Weights of a small GPT-style language model, trained from scratch on English Wikipedia.
Size: width 640, 10 heads of 64 (1 for keys and values), 64.8M parameters.
Architecture: rotary positions, no biases in attention or MLP, tied embeddings.
Training: a variant of SOAP for these matrices, 722M tokens, 5508 steps.
Each number is 500 + 25 x the weight over its row's rms, rounded and kept within 0 to 999. Layers, rows and columns count from 0. Numbers have three digits each. The size before them is the row's rms in percent of the matrix's.

# layer 8 MLP up, 2560x640, rms 0.0995, rows 2069-2175, columns 128-191
103:486494485509504479518477466501478502480539474513540478549514534491450508457499516496456514493476521517503462444497476498493516459502467523479483572500477450501486503479491499479512499463538496
100:483537536524499501510536484505473469483467498513480469486488459467521472490498519505517480517466528504449479516501525500482532497556535474522468465494499453494446522520492473489458545485493553
101:541549510488502504504503506531471492499516514470498511503518527494489514482463521484505475505512483535503558473467515518492473482493440485525508468477539502512510493518507517507496481469504512
103:504540524535525515506496475498506522510492455466516493473506487513526512515492479519506547466487515502507484513540518458524471479514518522525485497472494532526510464476505468508476492517539504
098:496517533513469518521501526512500514514516454513517540496512530492494485449495517505526544508499535476495534482504572473514487529493557525502522502466493491474486485506451504496487472480476524
097:466560480538511477497472505505478497541474470533499485478527466567529489482535492456472510496531504523552462490519496519529464484486529492545490536476473469500511491544529473488474493474503528
101:486503498544482517483512504505427519470508563476513533514463490509548439507495487496475518517481494520549462503466482506551472485465503493500486466452460542487493518487456515535474479483482471
105:486448500532542493499462536492461482523520505502532534497522539500460478531522480524480570459488524503547489512504479462511537492511499493522522480473512536525508491485554527509512513447458507
101:536521515456486486479498517491487491482503515517473469476519478476484514560511476494504516529497515509474499444513480479540530494479520435497494523464524473479514506506452527536498492520512482
107:472549499514501522497511511477534523532529523494519466500550444464490501506464531524490509488480492507451488491550490459471500472507542498523519473501441482489458529494522488514449506507512509
102:526458508484499519488501498541475473530504500453507465516527478515569457468545484504533534499515479486517512506550470496516509501496509503533475515502505468476491517460526518521499565496462526
106:515489515469487495474533447501485535476516496502483474500514502497490517458488455528495520484488507544520466486527512439507466504533515478480486533457552512482494489481519494537519486488421505
102:508468551517473506517559488498526462508487543504484518461511530512499449525485524560506530515475511517474512518495463525521502511518476485485536516490518515481525506483481469481477519522469480
106:532540515511487534524494479556557508457510451486551481464508489481525495516478524478492494480489482470506525518507486458510526536494503490467507521499532528519478509497499466511467505469495531
100:513468548486481491518479533500516492482514494457469491495470486534461486513437498508478517489536480473524558515520511489491524526477520474485508555517512481521476510504487490540472498491482521
101:454536491527496506523516491494495471491521514487500471501525512495510510516493533501516499470535510524524521499495446534459506515522499518454519502527481511514469438508484455523465528460495468
098:463524479519479472482475464473528472466454500432534511515491523450459513537534472541474492434463521497495493498525534501517502469526470523481474484509544505517457485473519506523488475536538505
102:504535530512543517490483513527504515512534529537523481508492458509541504516493516523470510565500481516490494520485500452484497490489494464494506525504494528450511524504512499503538507509496518
095:484501499463511449513483501501501502444477470509502511466473537512513526495462536516508455523509541489530516534504461475490506480477500534467519503427499491472487526510491553548542558501499523
103:496519516504488471477525532454538548460497490495536448496486502502478476442474490507521469514488554458470469480541497503498509494479498478521517467515471481509502486516492503516549520462468528
099:550492509496483503499490508481528530560513507481488503472480509517504458477512524518485497480505546487478512465501495558489496490515521486502532528493482470485480478470481493512519528461520502
098:486498487473487493488457514528458504482532479510520494452534518554492513486529480468537506513466488500539431488554520522480485509499474507501532527494489464508511518496509458493533501520542509
100:509482493506468523495486482489501507522482493507524525497492523515503531442563483496513514552449507481542497536460555508523482495504512502510510522527520483509539533486506472473509473465453497
105:501510497480484525519560500535491534513529509487478504494472542492474474520476518519477489513499482499518513534501460497517503468518466529514519435515489515477506521503500550483465475479576471
111:486489482509488480513486509517485485505561487505479567479523503496517488517464505478510462518517481480508489494508491536493463448514477504499532480492484506501466507502480458512536462497472524
104:510473538559427489536505491522511495498510508513510521485491501515455511512516552543483524477480465493476491509493493497511486538512478511459514488503480541523518522470458515513481504470504482
096:512481543498501495515483428471482490476485510473488493500512481534497476464491452484476472517534533511506518487514491498488538505530483487492493505495499493503513512503479512535465499477518470
100:495512502511547444497567522493470508493513502472492468519516513517503548462498447506487479458488524538499495433514489557479458518488504504480509514483509496467512514517489481545457476509463476
098:518505533516478498503493480512510463520473498451518506475486485478518556510468473516495507471496501483478486512465415489489511494520476521508483451532504485503471479519488469499489449480476500
099:498492470507476535445522550494482526494516472527497474520518482462465492514489485501518490478464515493511539517536480488521502504555522531527475521529462493522500506509485445491459453531501443
098:514548496498478484493470480515497461478551478484496497474506511529520485487516502513490518543487499479458497500524436496517510485461530499487493510510508485484482502519504471514501507531506497
095:467467505506509473482540504510445493494511515473487499507468492480458517540473513494484461499485448478518466451520490506520503482512461506478528463519494501498508435517486473514500518543478514
107:499534533471467468521513487488540493485519483507495524503503529472496508508480488510535533460489525482466515502533481501519518513485473506495540549492462519522481463478493484503476497514515518
102:485531482479527503515484504493494522548539500490485548484512530495483546498517478501484546516518467483463509500529517497499515455533487532470504482504453494509506511518504490494563490509505534
101:519472490513477472504464493490502515468507497456476535492502438499477455500534507504499531530545521496505539480524506526479500534523497542500468466492481471524510516488480481541542496510513530
104:527506488444504521449516455490483491525478540462493533493478495493511501531545495496489485488512485518444488512519478472499496481473525478467506466524500481451516520488507494522477513487531478
102:525492514483506516501480484544471502489515541492507529460498478549511508549536448513483468519518489541519524479498475496487515498541476512481471527527480531543500506508518509492522496504534507
094:507460459496519507465493438520528501522512489462471500516494451513458494518513530517523545530473551490502512530510485510489520509503486476465516512487493488470509517463527488497451467454544472
101:465516482457506510535482490495508489509481478435514518530515538517448488496469513511503536510471562488482511500462489471473508490488492511481521466480490486502525495497465486480522498564463500
098:501515510490487533550493505504468528506508535552515484487489524515481514486499490506511470483513516503489491507446480517520478456487492523543485478505485523505449480483507492532492465516498502
102:469476530522483524501494510408516477528503522514509487480505539491464500466459539557519508505490420488529526523488489562510485527442517516497519466470450508493511521486510484544512546491455549
098:515527487490498496512479508492504473467489552519500491518466494507541500565522478495492462462521493542476500539489512485501482551505496487535518453502498498497486471494474544459492532507498538
100:518462505548492507515512547445495461539496496536454471483470503536488480526484493512488530515490526530486519465479466502536476455484472470489504482477460489489526508532528483535471511504544484
103:478486508498467473504516471503517495506462453479490484494531487483525532516464493496529517482518479517503538442503525451465529529511467491500501542547509490570462504485466518518490485534521539
103:467506457489484494469456518507565478495479466461498499480540468524523485499501474518521479532457520495500476531489523488439453495526461529479519462501475531492525546503450491529533501496512516
100:487502464509467491478491471510529503526548476517520498489483497476503476516461490512516547505501490522535472495512497480470521459512497519513529530460494494450499517507459476502484499483474512
101:508526535482508553500488461480481480491477528509480563519507487508516489529501475470513502528470502530502506459518504514465482556447490522475512508492463476485467488482470481470531497482461486
103:497536503527488491500478523488462477457498481519514508470509534545512517494499488502486505516489491508535480499494470547502513487538553512505505497511504494514502522491500493492485487490512516
099:503456502515495473547499487536516536479497467562481487466462487490495483510491475526516487523546501545501497514530504486441537506482502482498515509535502530493502484499470467504517506479474564
101:518514513491457484489495515474520508435508479448513521529484536502469519444504530508508439544536494466514470491520493494474482506536463526549528567500471472539512521513486507505481521497482481
097:501525471541524488491446478499578525486517522482474525470489483508464494503491505529499473513506491478462487444517448517432497530523478483454482509520469542499524481464487524519529495471492526
099:468503508543498500523480458432510463511501510492493493529522506475510527487520453517470545495504487501487514479500474514488506451460483485520473540491511551498491492491491515498522516477534519
097:542533543540440540425485512492492500495512478522524478485483508520455469526504491505483512523520521520475488498521509527520491484510457505490503506507478477517489510484485484519476452504476478
101:489480515485481470550553509545486483521512478445513498424499497507514573440534502455491486512498491520473478474502488521474511488511484520494521481517507501541505496514496506516497481521443491
096:519436504527531439520550471487496498459519509486505479485489484498528482473517530503542481539490544510478466450521440519534490466522500542533486470520484470518466474529513510494492551522560543
095:522446503481494476514524473467534520505487482470479486470516444474481498489513498516526479495492536494556488456479493549480473498483491494512466508492521496513529482479476501504546492507502477
103:532495504510471472471523509471475501498476499500490489512538472514439520474506493507525456509475492497497484501498527500506557499476489492513480480492516459448506461505486466495509500514501505
104:517503493496547518499482532517552485535518460521503525473517500484486511491498480513442418480499541518502496515497543454520519551521479461468495508447489497491508511487533468495532481477519477
103:509495496482491502495506498517500499531469530467526481515506471497478488494499514504538483472455531509504478491509488500528483524482516500480494516496456526435535508466504546520549534505511512
100:482470510422521522453448504423488464535479546483556482510522508476478474495491500558473485526492518478469515491493475470476522452486465521474481508511455486495484526518541516476501493528499494
102:518502538456484419505458465503490505481465523531489491548508496489475545522493557536520468503475481504499521541474504497517484499534510504506531460501529490458542471522504543460505483510506497
099:527507479478522537449477512485502533465511478509513523492542508483492480533488457479474500499548524504543523508513523503472475538463508479496467487466487436518450489535443511471484504468489496
102:499461470511566471515473482509507475450507486477468495473500506505472522503499504521512517498492496484517474546476478472495506490522466471497470522517501510476507516492522521464478501467536538
099:506502469533490522532478524513514541524526490454506459488538475461489522500526496496510482486496484481513463478521503505474504497450499515474510524470495490505487509467471496494513477499483468
104:532479513486449483501527511454564516478507499485510494519486485505517508498534482526494551502524469521526476497524537490526538516500491497488504513508492517547461514509535521473527504464497571
100:518482563529524489546426456516480506471521545519482477485503539514492500534493518510445523474481483445475480495495494513529504484524528486451486499472542462514501468499450500496505480519509469
101:456484529491532511513527469520516478510493502545514514499507484490522493460523504516488492484465504465515494493473556520485513522555467495491504530461502479472527542523481522484520477531499550
100:520515483544508512505497486465505487463554475530474544503515456463499488526455440488462560494528494545458482534559526480477498493480483534466476521547504512495500537507513518537487493500510515
106:522545474498534487473511478505495513500521501467526504502536509518524516504485506541530462492515503503475514485516504509515514525535501489542492471531522510489513508509525512478553497541520484
096:514501534479482492495464487481533539517472508532491516488475498482486547486460501499493504445469523529526485500520513470497477490481524446452479486514501475488466502458500543534532543463493523
102:509517491518531515517497486473515511474531463496494487549522425503500486498483503475509557472506496491500495517516527496505475474481458490534545498472476534460546524459475469528526512498519525
106:526513514502540499522515486506528503506491482532496529494508500506474471479519512528486557522496486522476517503509479489498474525500513473494536510490513478475477520478508470493540463459465526
099:516487523532499459498456474477513486550503445503525465494503522460504498514508460529489524467461529487483495488481503499568494493540487511498497501496529526472508521484498507508479505537519507
106:494502477486526477501466488492535484495495510550504497465514472530502531478470497491474473501513494477482513475497498496476496461517479525534494512505493508482500496464485465523527496474525501
099:507527492464500476503469458500519508560535527505552551475505480492445487515495476515504525516526493487516536549492517496521486485514493473508516504494500519556475496504488491486514494508521539
099:530475486506523530522491495478518505458503509500493513529513515466519506528493530522535529507540488494523507497530471487550513519500513509542480498459515496478512540482475527518522472514501482
087:483475494484528451529492525530451461503480502483481523465529525513525493488518517500484468501496536532497496495499527532475498500517489491507490543484491498542500488554502486467496493547517497
099:520504462543466541502449492516543536520465518513485459507489494461529488460498470470520505520531494516486528506493483522481465527528480505531531520455500504519505536499469522498482448548505514
102:476551463537477552475521522482549531508524526507499489481448503496554532466524480525495547490508534518489516480472486488500438510512497486491504463558495500549551533525497479558488451512473536
094:508468478439537507503466504486484512511494484480522511533500531460484475505478500489465497527463522504491462442512493452436469457491471474496453485555502490497518530480512495472504521505520486
103:494525519514531525504468495476478506467503428522526451505439465521522560476442519477486543501487515482509481472523486487470520500487506500510509467461512448494508469490489555511518522492484518
106:519452472480507502518545502495450519467506495511501538546502514530486500522505492491482526436475476513508496545494457543538482515532466469516481473479489526455482509527514487516494520518526560
101:521524516493517493523485465509486444488518498490526515478514526492479482505521501501496516497473498510495492468491509502490535490511439442487514520558523480496491508494511461509478484516499479
099:528500508535494502482523560515449505477486511510509477462498535452509502507503470512502497489467497474483452485450524516432496483505450503481553524532506533509520478508523490503501474499447505
101:531476471501493466528454509531503508475508489503514505485507480506483485482509506532477508497509467511535533511510469475482506498528547500513484489591541510526481493516528489497516532523520461
099:512499545439531470483503494526471509506471524458483501489473523516499491487470498494423528485484493501473474546482531471492556540484485504557514504506533501580497534542460532485504495508477492
099:475474544498518461507504494473487492476502535446485484474508474471494504509520468583525494576540554473482477516478465495486478472442463464529547517494514497485513473501503516531493509497482466
104:496475475464469505529505488445465485492483482476484461464481504516534488514470527519473526505536486480549475544500506472471489482517462491499534500504475530491491500461484489461543492477480475
099:530485506498507456499503508526533536496484473510514503550479515514495500491517472541446500448526493462518494494503521540480495498483464482509509489465511473471422515511485506517488483474453505
091:504494454492509528520492477536499537477486466489498483487506468489492514548495465490479506514503513478509449498495537487522521533475501510522496486526490509485468525437474519536468496561477493
101:504489504484528516489486501471483459500496488538490520480499485508524430484515489513530563508542550507489476560468477499516538484479525540542560538489469545516525486478489493517493500499510558
101:503490528512531501503507487468493526468492507506483494495475517515492519523510512499529490488471493530515537505505496536481457489489468513472500478526504507543479546474475496502477505471523470
095:504512530459485490502536466500506482526447505498523485466498506521487516506472525475480451478491504500494457514509437537476472506507518568521500530526479500505469488472478501507490519512472500
101:514520488484511499500499482521510470563546496550499523477480494523508510503489472526512521473488468475500496543526501511484496487494532485501490437524506520500515499516466479506500487470485472
102:472532490487507499526481489480493497481482489470566474490525508539492490526528466511487529486478495473499491526487457545488494470498461510528502522503509514537500470510497472466509504492503474
102:539517509443486499502504500474458533475497531509544543508485524533511503477505487505493502483513515449508509520500528507497527480534468448499499466498518477510484473513470507503522541533521536
103:519511480532504481528533457488492484479488544497493514538467487492550502456510504467479475479541536520505475538489501441481558499482438536463534475518507494493434469523480513481549515518539486
097:508513487503497488507522464509484484532509498505550482502528492503499490510517501508489482522461474496481490564497528488502542466496497519551500488540501455509509485544495457480461519522506531
104:517491509480500453477510476460461524517524483468544542479563481492498496499490489497448500466486510508499479494501504483496524472487496525527510512516515507501503566547533518495538514501496487
096:480502518498447501482464447491521506480504502510512530453485489501497463504503447525490533491508509474503497472489504498512484490489457485519485478499524487502503537442534490502466475501509487
103:500450496475490521510493500529482462476565520504484488507493487479520494486481496512484517493521486505464483501505515500511523506508485501512479516463468505528468491510524447487497542489469478
103:488507499508525490524491532491500512473518498493494496487550477528474536549504484524531493519538503463505520454484505498498519496498521508508529516508525544504515480480536501529509524459459522
099:492501489494500523526479480497467492496470501486518530482549500510499423486475496499471528512528517513499551480516497517510492510520559522490509518466487480530511503510482498512485472502499553
103:470532514470431488502527496461497486458496515516507449505488493502538463525499495511465547514528505487508544468480525444500447540499534539522479510518520518488476507516527517533517493532486506
097:532491521482532472488446493519504492528468497509521495514488553469478504521456513519465480492527523548536531505487552509492524519445484512470469479553503547504533504464504484495549488513457512
094:463521485512563498495528495490454475511526528447508519453475565527476483461563546476493456470511503498520490511488497499505477473459519519471496529494497488538470499516543496495486493494537499
099:510490525492528516501499500514548472505496508473488502509525572529509499527513443531486524550541529493487496519499520505481482502493463482487478505482522448524513535498462522490514475494482493
# layer 8 MLP down (transposed), 2560x640, rms 0.102, rows 2069-2175, columns 128-191
101:545484516529486484481497460472524476533455503491480547491452512481521521527450481495515528454515467523475464505518509516515469485484506492472520487526457467496432517519487484480472462510539485
099:537519475502519437491467540482492513486431504504501522546505484489526493482471492491539454530514511556509495497519495496492475458464480505509466473457531527517474513478476475516541522519534478
101:486490502501549489526523557502526480438541521508488488506498505505489497480464539491488534538467494509497529485472472514504546504501526489523537485507516490506528463496504487475457509471527502
101:476470460501503505497499526486502482492472455495514488507549504478505529517481527527555512496509479531470502476482500462525507514515468484451518464541464477510468506506469518501490502492485504
098:491461495445495509533477538506516561512521484532482501530479506462493505495477527492506527495471526519521490495502524495482489512478466514498473495488513509527506467471456469528498520434502506
100:486470526535534474491484482497525531478486536513516526475470485474473508495516500509518490516466526494505500516477525547505512479456499501474494488512521503505489563524505464478534528515540491
104:470430515476461491517530493548496569527487473479498458532484512462493494552512508508508522470515497541438513501533497514542490466545542521531540504432542546528497507459491505538505496483449505
103:446471520487509491532483481509550504508543492440480491471517498470476518534535483478524510505525519503478519520472508444490481502508514479535477505516515533513507506510528496504491477504502519
096:519481473507478457501507541518511479515517476534485485496496533502532493482444521519509496458483515477519498494538529481471506521495517463495503486536503489498480546484506469503539525472512496
107:490521526499483484486517490532476492501463521489497502504532461490527536564527478481471489490525486481486471482486527517554454534538503463475487493481501462503511516482551542459474478483491481
111:456483501487521496474476537492495515525533505484522512506508486458445521505487501470527487503484454471505556482492531507464474521512505552509507509515470491515485507473483536508519480507503491
104:546510532479497517509513472514495476510566483534502512521519506499532577523502487504489462480538506480516487520486534466513467483536510496510515485493499487480543516484453496485463498513478515
095:469545528451507482517481521514487510532508502460516449511520467485497514500541507553512488522476466505521441504524545500498474510495503502499492504495501507515481487503498525529498505499497496
101:492481506470489509513518452503527502525537529493497516522474504490510490461496467515468501502511511502494492477508492476517507469491480484494508487454472527480497468465537494516502462475507486
095:502463508495510475470544489548495480531496501452544482484462509465480521502502506467509494486465528454528466504472496463498477479488501490498508475486451505485536477510470493445499480516524456
103:519507513520535446493503520493468500501504491543501498507523474502472503521524523492510529534526488561486492518502519504508517494514494459482503514498543519479473462464518495501520532509507501
099:518505528503481514476484506534520457449480459475518499509485522487476543528469496498472458528494528465504517519487521503467517461492536498511506518549543479510495546519558474476499503507501478
103:490466511468450477508497538477501467508469469488497524496549463533467544504530529519486524461505550503502485485461508476474507531509488451493506550503521526522482476527468517495451522510503457
104:533529509564491491486456500526533463525462460467510506478500441486496504516491507480508545502496514539506509484552533488495493516549515523529536534497520489479499521477515507477505516513452498
102:488478498553517515502502510493535537468452486498485486492485444509507507516512450472517494494536506494501462517554504518509503475502536505485540522510593487477523520511529519472501513514484475
103:467514486530516527499497481491499513515468501503512519473518567478515474493480474508499513533499526583511438519504527493497495468558531522497491488520515479447498503496497510525512470552473512
099:514494475517513511476521491527503474542486508507520498476492479474512483501469478493498445495531531507481507485489486541512486497495527536509502490506549497504521519466483492511488461533504441
097:533455503470486490527505518526495501469488534523468516478534480496488454468505489500491516486499473506526498520511534534504517467474455485460477513462506532481549490490516529480533524515500458
109:549491495514490504505491515479471518506518498503507493506504484554491511495507461540496534531512511496497474474523545519489428501497503478503498491555485524462480484469489457521518502448507481
117:511466478527483512484494535484510516482518463555501505479486511470476458522443521452518474477526464491494487497504458520476526479496544495479504543492520502559474480498481509497484479503507528
102:512488519504530495506492494507480532497508558521500545494513493501506519506553559545476480503489488500449499510494491506466516493488507453517505481510522492504494468477473536496517457475535462
098:463553473494585446538503487449476457496490513457492487486481491509462512537512518497494543484512530502506487487475529556510527492496501476491485507514511499506542510528476499460530520535484500
102:504505500478472516492488505490492508509495484482518506508465526520510500444488437444480530479484504470464501508492507425483551482520511512452558467502513497511499501522472442544476502488529528
094:478512512471506542500454499515506510498499520503512504488473502515542503498503487540459514523491530471468522484494487533498497490528515522499442479441494505535536469518491514498568498515541457
098:513473514523495539506497521509509518478521489551514476439504474508491493495509490502506507515514486507534490502483492493554542449448542487526447508523506513521493496531494522499495511485491485
106:492486469430512519536485500505480499494533515483513493531484517515531533524519503480552491509428502556484492522476470468453497531515527474493498492480534514473514462484519515476491506516495455
095:526466491527480521506509490506537485493491509529465497496517454536514529510547511483496492528499465498494513510501523510466465521500515532506501520530507504518547538481500511529469472546488514
100:556529510466478523507474520458496530530519544506483484529491513482441486486500526477499537510488459481505482511510518475510505487554497575475563523499468488422474501513499496506510512505484455
096:507552481493466512471507484510505478526499485541485507503503507469480526515557506494494474538494496480469482523485516467507549478474500513456456491474501474517501499469478479504499528480497495
093:490469501468467507450519560487544528463476481522482501537491527556508515495489514500540519520527486437510497471478504541487510485496469484537560526505550511491483503513506470459453474455465469
109:484462486514467480496492498517485490520502462478524562481462537501503503534498501528499493479435512472466484537467529516545542513491541472490523531513527545499510480475507481483495482512527498
102:538489502509527475515491494494516527503507532504447485527480484484535551512483444482472502533495484528488488551512525519489483518470456491468486475491512501519532527525505467501491459470497538
093:539513487496524509537521572505480487471491463517514508486489535474489474518489547536484456503463531495520521508481508508506548516492491473503507512520500495485530495482467518510537499534492522
102:515477506480520460515500539463521549460509521496483486527514492490489501482510468477444519476532492513445481521473496483488507523505484474525511510505519501511507485557497501506499466505497485
091:522487457502475473502487507505476461504483510491512473514528482476518505508512480509540489496493511529524473529536490514477513499525515494465508507504500504504519440503503485490474518496521488
100:504526531505473466488513533495450488499530513498463460491480471506526473494523504536519504466525467452500505499532492538509469459499499539511526515517498494510520465460525460506488460478497549
100:495483482515532470512498528480509490525496492446473500487510486471475516499481437517452447457531467518504471508416496496475563437506442510560469472542529502505518540506512480473497436561499457
101:491444488489536506458479496475476498490526521529506483525461510510505501525515497531469512463495469488537501463493520508487478478505517504457484475472547481484526532495556486494500500512481474
096:491533479488500498511526527483502516451504487502539475522475459492484486497465499496514516535464461470475472473536501511497499484483504418522521492547514493510487458479515493493517506467489504
107:530483516511483519494500496460533521507469491475568517509517526505533563539479526503462503507531463510508464511506483515533484528496526533486496478500459504490519494500482502539468501539485519
102:499480487499469497490518479530517512516509470498500536497491498462483469516480516497511508542508471462478484501481511515490516449509502499548487508492450463472552504467497490480485464486488504
101:504520445500497482486476503513533485510495501494498487490499514527501499535527516510499507467480479497486482478505462478432529493478535484524442494480492502491499509460489513465502516453499458
103:520496463545497448534530492503511533521491501540539506485463469498465528523513497476500484510499540534468497522489500483507492539512510478485507490454529471518513496475509500502494522536454493
100:513508504465482489467472508466512502490509532527502544517495471592483507470504510491479480477509508481479497493525503508468520542517486479468505473477534467515476507507523501536498549470507458
103:500511452537485465460526468505512457525527476463529506492479567503500481511469490459500487491484535505504476474497496465512530505513500493508532469476503507470529490503457517507485523472481501
093:478508520564504507500522523554513475512502469500500496518516510490490523545489526499468541467501505520510499506534481465530504481479526535511528475479557500524492469519501468530450514475548512
089:477522494530526481474511543525533486477488509492473478504468524499516483495551484496504495480506485477482477532545505544513535547534505540482523497513506533471498532487472536515494501479481483
094:530491498545499486494515506516522542519506530519471472485482509557461507551485437508524524467500519467450518496514476490429456529516486491482505500473493496497522477504494521475533548485520539
106:479478467489506509546498493518510550536466492528488493508515526576503473497536518500493521492495534546477496476532497587489510511520522479489501522520528501535480463496530501508545482502483482
091:529527518470496504514525460475491508469498484509452505458509495461474521444503505463453492486515482480517546473562482541506503462513520557483489492514503540506504484528524507521477451499510500
095:511471500525515451504502481501536499473513538493507497509539561473502480478484485477506494522525478494501458483495496481519483463536502491540513523532475550524446489525569465469509496457474512
098:476482498536478512514484497505465525584531493500506489474519494459507480491438537514505470512494518473516474503526520475514516519498483515498520531498484511465481492535448499502489498543528489
099:536482476528473497474535487511515507528475533503487449537538439504512500531531473478523484556495530538489501480531482521491454480493465556487498463485507483520499491475513502483533514493508523
102:479502499517516489487462518493512471480500497474498523500488516499493554473539540466501513522511493579487436531491526471487526494469490469497494492511519515438466463499477486464509515474498467
096:508528516517494522546508525495514509538440514494511538559505517465510483504532497503505502471475509458485528476503498511491460517520494465502537523506467526453532526472495469516475468489508474
104:513500529495493506514528523507459477531457489493511518482499505496504440508525482556470507506491507510530568520461516498469488500496484490514525483546513503504480510499488504493508477521461458
097:540543491511504504447517485523546502510524522482514470499489509497477522499480489464517540541501492512483465456505528454518521513521519487493479480491481508445481516498469493551526507526531483
096:440475454523521512479530554445515483481562515510481501488487515518491495529476486510511519489539536471512514483520493512486509488518530523494487511499549497437529541502496483511520487496488504
098:546448492498496476496496520474496514514549489479495471509531524448504510501520509479502542450526490467446448509504575522491491488503480502509477514486487481491501496462509526470517510489501496
101:505498520494472543439512480500478528481505498526501437533494485521507491527503468513516482526539514524467503518486499463492518494473475509520488512532530482512488465519492496486475496512504502
097:534516459517490546437538508526505506442498486455499487475542501522473499489539528527546513518483506449448485488498502492469516534518533486488476499490505473501497511489531511526508520489525464
100:498560496457496510459476527501489505518441527520488480529513475513552495482487525467481526525505502486517481472438506514469488544498524538531458514514490495495503480518495475474507517484541504
105:506512484444463473478472482514518557496534522517535531475498520488483488473524524453525514493491543499520529498503496441515504515499534501482519538500467501492453485480508484498478519527512476
106:486494496488520456483494542507510484510475507491496556504539527472489550518520508515472517519504536510508535518491528497517533503474542506505509506473522493495444492511503511500502506501488474
094:471484494488465505471481510520421484490494486473473496471553458486532479490506505507509520479525504484449520513502494498527443518519513509550500512495493489503528472495526489475508513508486504
103:468473521464499501476463472524497540490491521519487495479523499473513501450530465511530517539538504507541529492516498491515506466489526504505483495476510504499516486473487504494521510567467495
104:516490486525513471423517456513515498552537538490506513487461470508507467485502548502506466534476491508512493520471492502486495484509490525536497517539461455533444560487472492474485462468511482
102:500549488500507492488527524508518501450532517466501474514463490524495487518468561511517482502443518472495515472492495500481495518445512522520483518507508461533473476537511517506516463456508529
104:495520501498496535486465446480561504508481519531478498497511501550482512494491510497514526503497527508511507550484479509498485486491538483534473488481518489473503491501472488503516510487490478
106:500516506526471488474473485511493515523454482530524507479488485459511471501518509501537477488490514512507498543460479459508481532462495512519481472485565473495487506503481522468488498497507482
095:485517474520498505510464533468491504468520458543520512527532476510494488482517473454503503506551523452480517523536515466464494455471475487487525512490542494487486461516505505467505430556534517
088:463488501517443484490473476492496488493520482527517498494479497497491476493475522490512513525503503459457497562495520496461509483466513523492487517474469507478471475542472495498498487509551507
105:509467464488448503517501490509501488543470524487485510518521487490479484487491496525516424528500517530448544491488523522514461481562516510509477473482482470461531453556489502513504509549451547
102:521497475482479490528501509493523484518517525511475502557507557449528480523505510538515544490503529507506535488489468509506504517525499482493491449515501484505457517515480493547501517516520491
090:499511521501452478538494514493476498507488531529504501498498494550498535528497472478514516490498494512460517496469513521514517494499521501505523505520484519546487485485495489477497490514457542
098:508545472497511466525465502481497527494455486516477470466463477528496512507456573507506525478523544519475567508505504512529475467494506515493518527521539511466469488473516537519506564517505506
105:478493529500522494484541464442484485522519545515529521513454496503485467495505481530500538514518466485508518512502507473525519506492537477502433475489467507503540489534508477499460541506499524
097:492509556519476495478502500500451504494503505525501526523552524496521462487540476486529488509501495480483491459449504483498466495523488476502509512498509500510502571459541499474517446518510519
102:515471479531538501471439455506534520500530497503499475495449506468491532518493461488503500497485523448513512461486489507492455488474482488506483454499567484471487510498495471524547507514493500
096:476505523504513497509520511530493530513503516508491511464465519458511489488537487512479523475422481509523519483487493455527454540488470494474491536496498501522541511469517487500519509482481499
110:483470495534525472492508525498492531510528487480455567490529504510501476495510485508485536525472458492500526498488522502503526505468456480546503514474510520536497492537442471489516548491524558
104:511478486523490480471486423467514530508527468492475500496486527472515545486524539520502482489444535489454467502528511554484504461539484497513487487506542514479513478503501522489491469495520529
103:490503497529501476524507501516525527549507505498521522567507541490501497472521533506524527511501527514491485509478566456498537516492478513539506480520509468462514499496508486475504494502508483
098:506494479498497482480504518553460487495524509489522534539464516520521519471510507485501551521492498472455503519553450540478493554519492506523489520504456477475477498512512547493492533478454516
092:519536523471490483483471523487500531515519543525516498558491515523490505522469486529533520484488492464510514449474473503511484508503503455488514501469494515527484497512516476429466499522543459
097:485492520476457480489496506505472495462461493485561498495488562489524553438502549502521471497499474481522560477520476514506496495540503483461531476497540458488504498484500530442519499498501516
100:529490504498516490501515536511557534467472498538484516488510484502452472533473499520525497440495539513514576512504486523515532513480500468490509504516497526516502490495490459469508523485495491
098:517498466496488484490516494487517464532474459502502490494483493518483541472542507520528493504572481478524551530496511484479472469497501497515530481447499483466497531478545513471513469478530510
108:494508509493542487520478533493510473506507497494514476563525476460506488537550485546512481537476451489496464507439525494551538482482502496432488469480531480475485504478474470477542502467541503
107:510493501530573493452490448471462520559506517475510503513485514533468540526512511510460508485479533531502479454494475493529510534510498506501520549455469497505480425512460492465529487448455507
107:504504525490484503514494504520487470508500459578473474472525434502474482488514552466478500559445472480477492479526473520508514494506536507486528487438469528439541508517473497525500500457535511
108:482510516476481465514506504523483467503489511508458468518508490493536492472461475477540476560512483483551500491523480457446535529520513486502480547507524477515463474496469492502519485510535568
097:470522506508513524519517506490492520528511494546480499496505530465495448514457503489506512447519507539447527470478487518521538521552509527477502479464437516532488473467492506478522533528464480
102:493502504485463486534556509521480529494505511487499506530487465519525475524513507508558456477499490528502503454503489476493524517499477450512454488501470460470487515528481506487554518501502468
099:502487498508560500447512520496517484504522487468507464543487487486534481497483469522472496479460486505505534472506518512494487512468494482488505476503528452520469508547485503479496555501546534
103:500478474462500501477467486513503531478538519492502485483470478496455499525542494498497475505489546495484491505490515505456539463512483486484525491513445511487507467512492480536479521496505487
106:463469534509531487514477449528487474536534556490511488528506483487463513477503492514454516485506480498501517475475484449487426480549506488521443474506508532499528480454499436549517474531495488
102:486486533565469534523490493507493483491500530422506477520552468507460496544532521461484500512507510450485454523475505542509458490522519487520476512530484510497487443525494491501517489518496487
099:486514455556484522509491516465494498525549446493516526520498481532471485463517516501469526491461446475491500527484539569494575478462473511529515479495497477507552507465466514515496486523475496
099:513491498509500428494522541509481512485510475504503484520509489501543503518469475492493507481468491527449477473476532480508509512489536533474465489466507470526476497521556463507505485526464452
087:518518492498481496515484490450500497476440467498516449484529476495526527457478465498484517506501484475477471499492541493486508494513477481530556503494517514481494480498508480490495469518486514
096:495470524533570504478500453553502489505494476536477478494493477491476529498475471453524538469524451473521502473514500520478507483451496500495468474541501483504484475479502491514484499485455494